Each number is 128 + 32 x the weight over its row's rms, rounded and kept within 0 to 255. Layers, rows and columns count from 0. Numbers have three digits each. The size before them is the row's rms in percent of the matrix's.

# layer 4 attention output (transposed), 192x192, rms 0.152, rows 140-159, columns 96-191
124:107078112131127144132123185116113066155175123086094087116090124125109119153125137164151114134105154113123119091093131163125133140118130132147114159080146089136157127220110089128171117112180167097097156119154132103146152118113162154141140145144117176127110105130125083135186131120130157140
126:161125105121133139194107116166104107125157145203117088109147146137141075110086166132127115147181111133034163150119121097102150110057112146174117135084105135165161064151176137206100083142123125181112142090173101118139134120211168083114118144116171153128135105162122110162135125122110127122
119:157126113107166101194149172111155138069173125217139138086177171130163098130123119106117110099130144080167165147092110102167072127094085135161080082114065072130140155150089131142136120192089168141076133165133171124128124107165111126137142139142112076117153140125159096120123097124085172150
126:156163085111141207112098133162166137132131145127111177104153084141190054125125163140085105105109183170105169146011162173099076133100100126121159157165167139123147169128115153126139177096185178076141145123124115065130123138093109154122079143125149137136105122132113156136156152083130123165
131:095144132110135095049066207171144120084148161176154090151122134125123088135186189112160151091140100080116116190169162093123136108140151167101123105096151139137118113054177105110155112114147146132135099184145131170138097161165132121105115095175108122179112135141129145092139101115110125099
131:112137128087143106119152057137119109139140108119089140162117124176097147148120131130145135119141104178133152161143115098074099092177083144099098144209136167166167086111121160099122187159150127080148121136132154106159139098103113152153142164135103094128114114164111153164031114127078160104
131:128182080163108137133166095134081081123150107052142148121080152162159087133119112184107087176199158088092138181149149136146072095137165103149158125118114108157134111153160108121126183099138107183117172150141134162165110121102130104074128186167072145134145122135158154153086099157103163184
126:085160112145147220073124191160141151108063119111139170166192150063126171105208119150073115136140193139096154131144089110078140131123097114135158087159138150117149026078100123138188102116078123176093086129136105113129113118174099133178103147146084102110108131131176106091115117181144180069
124:200088072127109079085105118142115117138090176155171159077115139150151118111108133114134146125126117146052099148141110102166151162100141055159107148091119169123189153121067070154136159178144143118127130181068112121115104136105145121140112104099120060144108137118194051127092172104162182180
132:142157102147161162095152109122072118088138112130138059165102134102163094186152096147147152115112139174106035107139112118109134157152058133111192156069176106157122198108131126137165162159122135133149142095141151112125144124087175113147198109107130137085130131160097142151117072162067110100
127:159089136191174118125112145106139113183150103138180120066191167143165112118139160148153128147116134153098109167124087108102099125138179048129169091130155119107166129188132137099099078188096095116126102109118095182160162155142124114047089162146126137106121108118141136134205090143128021164
128:091168165148117155122176083180105134153144107161147128090096098106145123166119102160144119105109080162172103099107109074151109089111122122153056147044057153152163122139150087087192100108160143114110072171151088155133126073153113132141137084157120112178119145115124188111111079160171160107
127:159082135148135148147117133090011130135148194064143088098082084101131170091123189078108183108102096127111185115125141111160133106093153123099124120138159114130139143129128146131111046097131133132132153133172163141146133231166102139146163088115122139126132137138169152148136084046133116110
126:132154135086134123107113107162179171082123145122191109142099104176100119057133135052087133166121154102228119114169156099120093162106151128120113143123150099105145152134116093124078157120086072064157124198085140150180075100149142115154117110064151139083066094137142135095120177134115140124
127:129122115149125143151103093096184148164149144082093083100093137176171139164156106120160142122139158157134170100159109119102091162127153105151137149139147149207164122096143093126075104111107175081125128163102114109068105148147156171137161099138130084093114098100141091084139148079127164166
126:109107083097107116137108050100105107125120083128206079124141146094115103184114086155076167156144133172121118077150154125156127107156122170089157113133187140093140168083114115121172085147122172087102148084081132095107091146143080125157128173119131176108096078170100125129104154158197093079
128:076107126083148129135152145104166174113112114190221097096075097121114111153136145088124147107117130178110099143132104091132117092127142136085149129096131115155081112136120122159181118110151184124125145161056067145172137110077126105084131148111130102171089125178068114105108166104133137135
138:078059104191104100093131145118158138138073145124219100159107131137111120069132173168094148109112169171109098116105122125131128089150106164145132175120119200121156082130169126149120163124162129114138104126118136119068150106136103072116150181145176146120171100080147095133089147150128180086
129:093115133116158118120150138157101128100091128136129113147159142115139061163130120126078100157153118192174182176146123116134120107189195082149091190158172154144057092076074052128108117154141082188133099152166141099147115108123113144118187181135125090147091121108160059165171090112170078126
130:136115128126149172157148128082069144096093112079105135131164168103144130109146189106096135107137121141151117093134123105088137128129100141093168087161079119076151152074148130148166126090167134119182142165064173223090130129101149105160129095116204143191164154157092175081161112162179099148
# layer 4 attention value, 192x192, rms 0.0277, rows 141-159, columns 96-191
113:138121112195144159171179145153152132122054129113150147129137105103081157130118146082136129160127117089152138125118144110143165161098070138142148100068241135117099099095110181134155112085174096024118144134100149163116127075116111134128131148143101105134135055098122148107160038094136088121
114:142084182131132128120127090142115146134130144103138150142116127151135179118162124065063139127155125126142113169149170156095164111180133094121098093107168171167124119133173146081109139118100191062100122100167065094116114056087125167112149103099106160119139143156115131140185125152104129150
114:108137107145094102130170128102170149131152103124127121126093142081148175148119135113167109167059127079115114110157102177117171099144104119160192109158140170164166127157136127089119061210107140217082103141111173240134115111160123121109142129112134115090149138159080089083108071122126088172
120:081149156127149174125129126129148109112102168104137090049123155165114116085070156188108121071104127172125159054126132175151130178114156096140097148117110107164071144142093218114092143179059140088147166136101118126101113074129140123182191145063087163118129122094130134146158148156164113177
116:118099141142145107160106168164144173125117087117122103059133142096130101157110166122101081141099177117113116134196150131113088162083102101141164130132101104111089080231114122237118052119163131143168075154107134123149090176088097134197137123139112148186094101139142145104167139143107150111
118:078124117127101088114070135126135162163135110132142129140152094142082104111115131120142114160066133113110178129126116143106152083177128205125086046085118134155120056104143110186159121188102106135107126133149127093114125135063110132163124095115138134130121145100075167133138124098138074136
122:121093104204065046181150098092120121156135147130104136106163118142178096138160203091149154077088110138158101148109172121113097163142131139131122165128085120136104105138227144127163145120178131120102141116152137115101100114083084093108115133080088161091184122129131135155187146143137053118
117:134154186098112127140160148123157167109149112079210101167155085067129147082142148138120164054128126130106111103089104106151134159157098135137143128122110110095167116168130173111130138135122141123114124174174097093146067100144145081205167145183153152124132121080075183160145163154094107120
119:128124067163044128093145131144140116157173130134138140172189169168181083075117095138124179128168174139138159103155130116153142145140122146112082097117118150117107201118089095094115076139159079093165143088150119149139152150148045147143087111118120146099093133100123123047148086178165162130
118:099161117018127083138096140083083133108096109065112098106107084092164135135112095091162100114170139099123140084189111116108106172155088184076132159118115165115084132098121145137105145111150146151112142128121164086123170140213172145127180122131118090139109061096131103142124168154112185148
118:125126108160091167118076156138177237149129145155176151144146093153064119078084163151125115170087137130108134192155095193131083114070120129067163124133115148122109162108121133112139177145173142110114129105048142122089157169148178143173163090123159137135103128120136145129127182127117067135
116:127146169087102108126200159143184188105123100110144127157102113188094084168139145122104129060112071118156124115105162118105145122120140121159163153160130171148133176101065093121169172186157141165082072149108132164134141128154133141173126131182116137142111083146156117074089127103134130126
122:148072054138182170124094110082103085162130158168148149102130101141151167192091083117133111068141120116084156066110140183110118101102128118112170160146125149108062101176164164144182126146107177177128106102134127140127173117082065049126142102067130182164124160057136168141107084137104182118
116:129159140084100080137136054118102133106121168139107138138163054113085134094139109102140125163127102139127112091049165168133160065166133162123121111140095105103104096121125134163148119165169154184196171156109094124131085132073108172115096113143113113078102135114142161131080134148124121175
119:118078177086173159072098148075143115192149159159080116112109095129115134137114217140110103106149112128177107066147103082145126106127169110148126172112092144113117118172144150126160114127171102140134105108119128151108184157135152142054113126130150125107096063087101131051153096101136148124
121:124132137167143188118169102126153096144141091075136168117141059148094115100128156143177124162162073156163125137138138171156106140086151094136114168174146089114186156102102139130114119126098084106072086051154119107140098150109154072181100130144144106058125129032167097174171118138093101151
126:121151151102160132152113147134106128174120184170141108180162133092163090144090104146169139170099092123143078170123133132118114094109224106087159112149073108146130099110122108174126132176051132088098161135152092168129069079131181194131096071093138126120059088115093087085159099129111125154
121:190129064145084111107081146130125126118171146059078092158136104134141141097111112102136047153119141073139102095105113143125109125110140103175088220123106097100156147162120189192218108067106091093080121089106150158119092125208175164169116147130152162120124147107123140122082129115153144130
122:146164175160134141202082125147136165069149122115107141095175083195123182109096101142128190114106117123107111169121096133159084155135111138109112150176202116101138070147127131143094119182145102148093108128134180115132148130072092054119111139166130117115141102067146127111157154132121127083
# layer 4 attention query, 192x192, rms 0.0377, rows 160-174, columns 96-191
099:113096142093157145095207143145133133143084208079116123118132113163109158130139155115123168170174111115114108162079140161079150069160106112147146147193118090115048139096140123143104103175069180129178148123175115121195176089189117144160124148157153151116082130123132120167111080061129075090
096:134111111134129119173125134094120145114188135095106154109087150096099050119128119096130112130118167133155138120066130123117085191102154158178193094159168115110164108131135116131169142109104117098189244122124127144153120135129141072113130098120079116116159115108153131124160134104115056147
104:062102127144071108150121148129093122094053126136125132149054153152131157064078100101168086140123084133133132140085107067139105103107105174135114133108105121126133133076112098183136148107122136146138096102129148094154152148149139063129118058150141141185111130154124138123152123142096121089
104:106144098144162120185123123120085151066143081104142135145142166158105166189141134096098138109133159087120152128068131176177115163156115128136126105157109125171136100116164143166127110118154095149070086112112050148158145173155064169154088163142134137101071144104130183126137171135139105129
102:165114102139123155160104211089124092160153108160158126160127241108108140126153085048134160134088087159155176178131122150145098116110102109085054158063081152135090114165142105159087127118121102118140112139157197145091136127139098179136076106134225138112138089137142147123129110155153169136
111:165197138064177108105101153165209125156097117064082114146140144133071181106155111202139118197072132168126105113220139106163145108152144119172124164131136100139144099142100168130186121151116154171177194151066133112148095050135115132121131136078140113147164176155105134137116089109155114098
097:132095066086125110136144150090061154094117099133177148194116136173130182187133153119185117127159154140145145070118117167167114095121131064075133137112113099162208062136156100140103109196148097123143113110166052083134091109084151101133123109134139167066077135192131194139109172171167136098
098:064134194118089101184125141167167125119138118147093117097131127112140136172120129105143147129106185166185190139095009179113149121214135174086106122142175068132131166120155054091153119129068123103145056139054169109105110108141146127169096170127143128139124142127116189036090113177141113163
104:142083092123149112154111155124148079116146111149181134141146098131063054147171167141102101124139127118145107136138150166129196063146188173062152098110187128183131158133155160179147130186115074129164153185086083125140148148151108139122123109119135119136133115118123106165168146168115173125
104:184133108138203133137120155122057127118049115183096169131116142073135149131129188123111163123167134195173094128153138198145188146113124124135135113138037164138160164163145127138138075103075125189075156178099122160119078144147138118123121154107079095114111158140168125099155150071113140080
100:122142098126108148156177113110099155154130088125098160166150124066076151102103156086117153131118124171099140140090154124127146128207174082137118119115114116117091138164178141162094121157137123097093089141136137085181119144148136100156166164100144056143108071097103144115132177108170114200
104:109070107140148099102118115075204062107155104078142074119162112128077097088174122130177149112079139078097101134144079083152126122127140160136123125152118150208089079118131127112120128119131158109157135188124121176091150085152104105134163127105081143190125126149161157123099080159077122082
096:146099107120126171141130107155134185134132090154132169150129120141104099175121173152111122117124163074116109107126169139125091148063174143114130143122083080178124141140151139170129116100118127108117054082152118172175079085097183153073034132156140150176139102099117156148141145168144173157
097:161134127144125139072149150162119188120230123076140132179063184170176133113112122117083115142106151144082070136142127132089171134146151187158144112134106118198150125075126165093146094148105145136152135167135135151120144112102115059111131179164132117155079100084142124181137151070061120109
100:121107140120193150100098123107102139129161089193117128153113132116111116138136136128140117136169138094133090154139120091119133111075114096131182135119124070128061052088128061141155119118101129140121184150120106151170169149102035089134088114043108109151161134146156188110135153156138125115
# layer 4 attention key, 192x192, rms 0.0366, rows 160-173, columns 96-191
095:146123142123158069128116174156193090122152142188116185154128146082127131118105092182106100064117131143126089144185155119160089159074121131109144186122100155151174117140085144125115132138143105173120100124127137145151137131088145141174164097151117154159079126178126118148147166081138121141
099:131134126169138098069162127158116135200123138119151129109132107141188136043123094150091103149180138161112130157150138133145132086179199148109132084058125121147115154090171084084185118139103133156159112174105138073119155177135093051092136157140132083153096110165152080070156084143065122141
097:171127118125138132110109151117167114105164178182110182127148112105139113169125164095134240097151167061112165128069107139107103085065116095072125115132122136171114146139146119125185111079154106096120151136174121116107112126154180114207132183179125128169082123085126130086046164186143105145
105:102082109180071141139119120140063096087127110171125137121145106123094106115079087091151152165133043162144172121098095077099108149116183175114085052074114163060126141161078131146085170128186153132076140081183182127087099124087128116107154132129167164119190096112110115132125115143134198139
099:128164114156083106135115088088138088140090088156141084097102083124141122166149149145122131086136178123124215151134071178145068124113115137149143075145196113126150127142107154127132184081088095118105103152131100136080074098103132105155137062157175119157170110125118071163089112194128183122
115:162170140083117106108083089046120120134148126114109098153115123167150137185158089172121143115102133197119156106113136131111183152105101100112119188113168175189085060157125097091182164093107147115179073075050171111124168090081143136144012172210144122114069142149192122111148121132142119078
096:124105230126140166131105092152157115124135117142153115083122114127130115141133100118092143118089086058114200096128109111086034128118121171149171190135161173094162143130126098109200189162172154096165123177162102167072098125163126142086115135118123107118161113116129100114196121148119134138
101:153147145109112126116185144082109110116096135095118103145143121146123072117148115137072149122099128171193139146115151127109154097111114133114080087116125141133156141119112223165062184130207111177134163089133136143101199160129143173064153082128163128110106101119170073115183104142129107130
098:046120151189085110159092171169110149139176149111114099068133097154161146101169086145150137130135157141131125096102114152140170179097093134074141104118137124088169133116191129058152136135135154110067076051129111113145138171081154162051142096139125118161137098134124139124129133122133146102
101:110099143142102147145157134115135209148152169102153144113114148158169135117040098096083140117084125084087090141151101133134127159135101186136086103200104082107150029055103158164144141131187121142163059068144140128139169107100112139100117091121095163160129177134119154155123085144083145161
100:128171074159104160194071113193159090137125125154148176066093074161189127084143167134130116101171087122160109155126079109133067115138076111110151159160107084103091135126091166128057141178126170174047152115165083140116152156114146103126158117115130145153110141116091107128124111089143062082
102:140185153129175101134175122184057184129120097163147113159099160118210174171098089151116148139166156200170172063111141145079160158108154091155066133153087102069143166111128171118161144065099172122128136172163121125146121131105132104125114102208128200114149178133112147143144108083096124078
105:118166117149143127128107150137150135138168103121145089118137113134149128092121115009086159178098109086130197159140059067147121076143127108073104122083106184145154057115127119127152136148121071145083101124160144168068110133081142096163117120124159185105155100159055162151194141185174150080
100:159157092128142120127079134130118116153085120174117166094138180155100151165103167136088102163099137140117155105181167116140160135178191099035135166140096126143085138150149102190127116058151091104165094055071075078128137120108134128117074137169087144092196166178082177098158144138149138126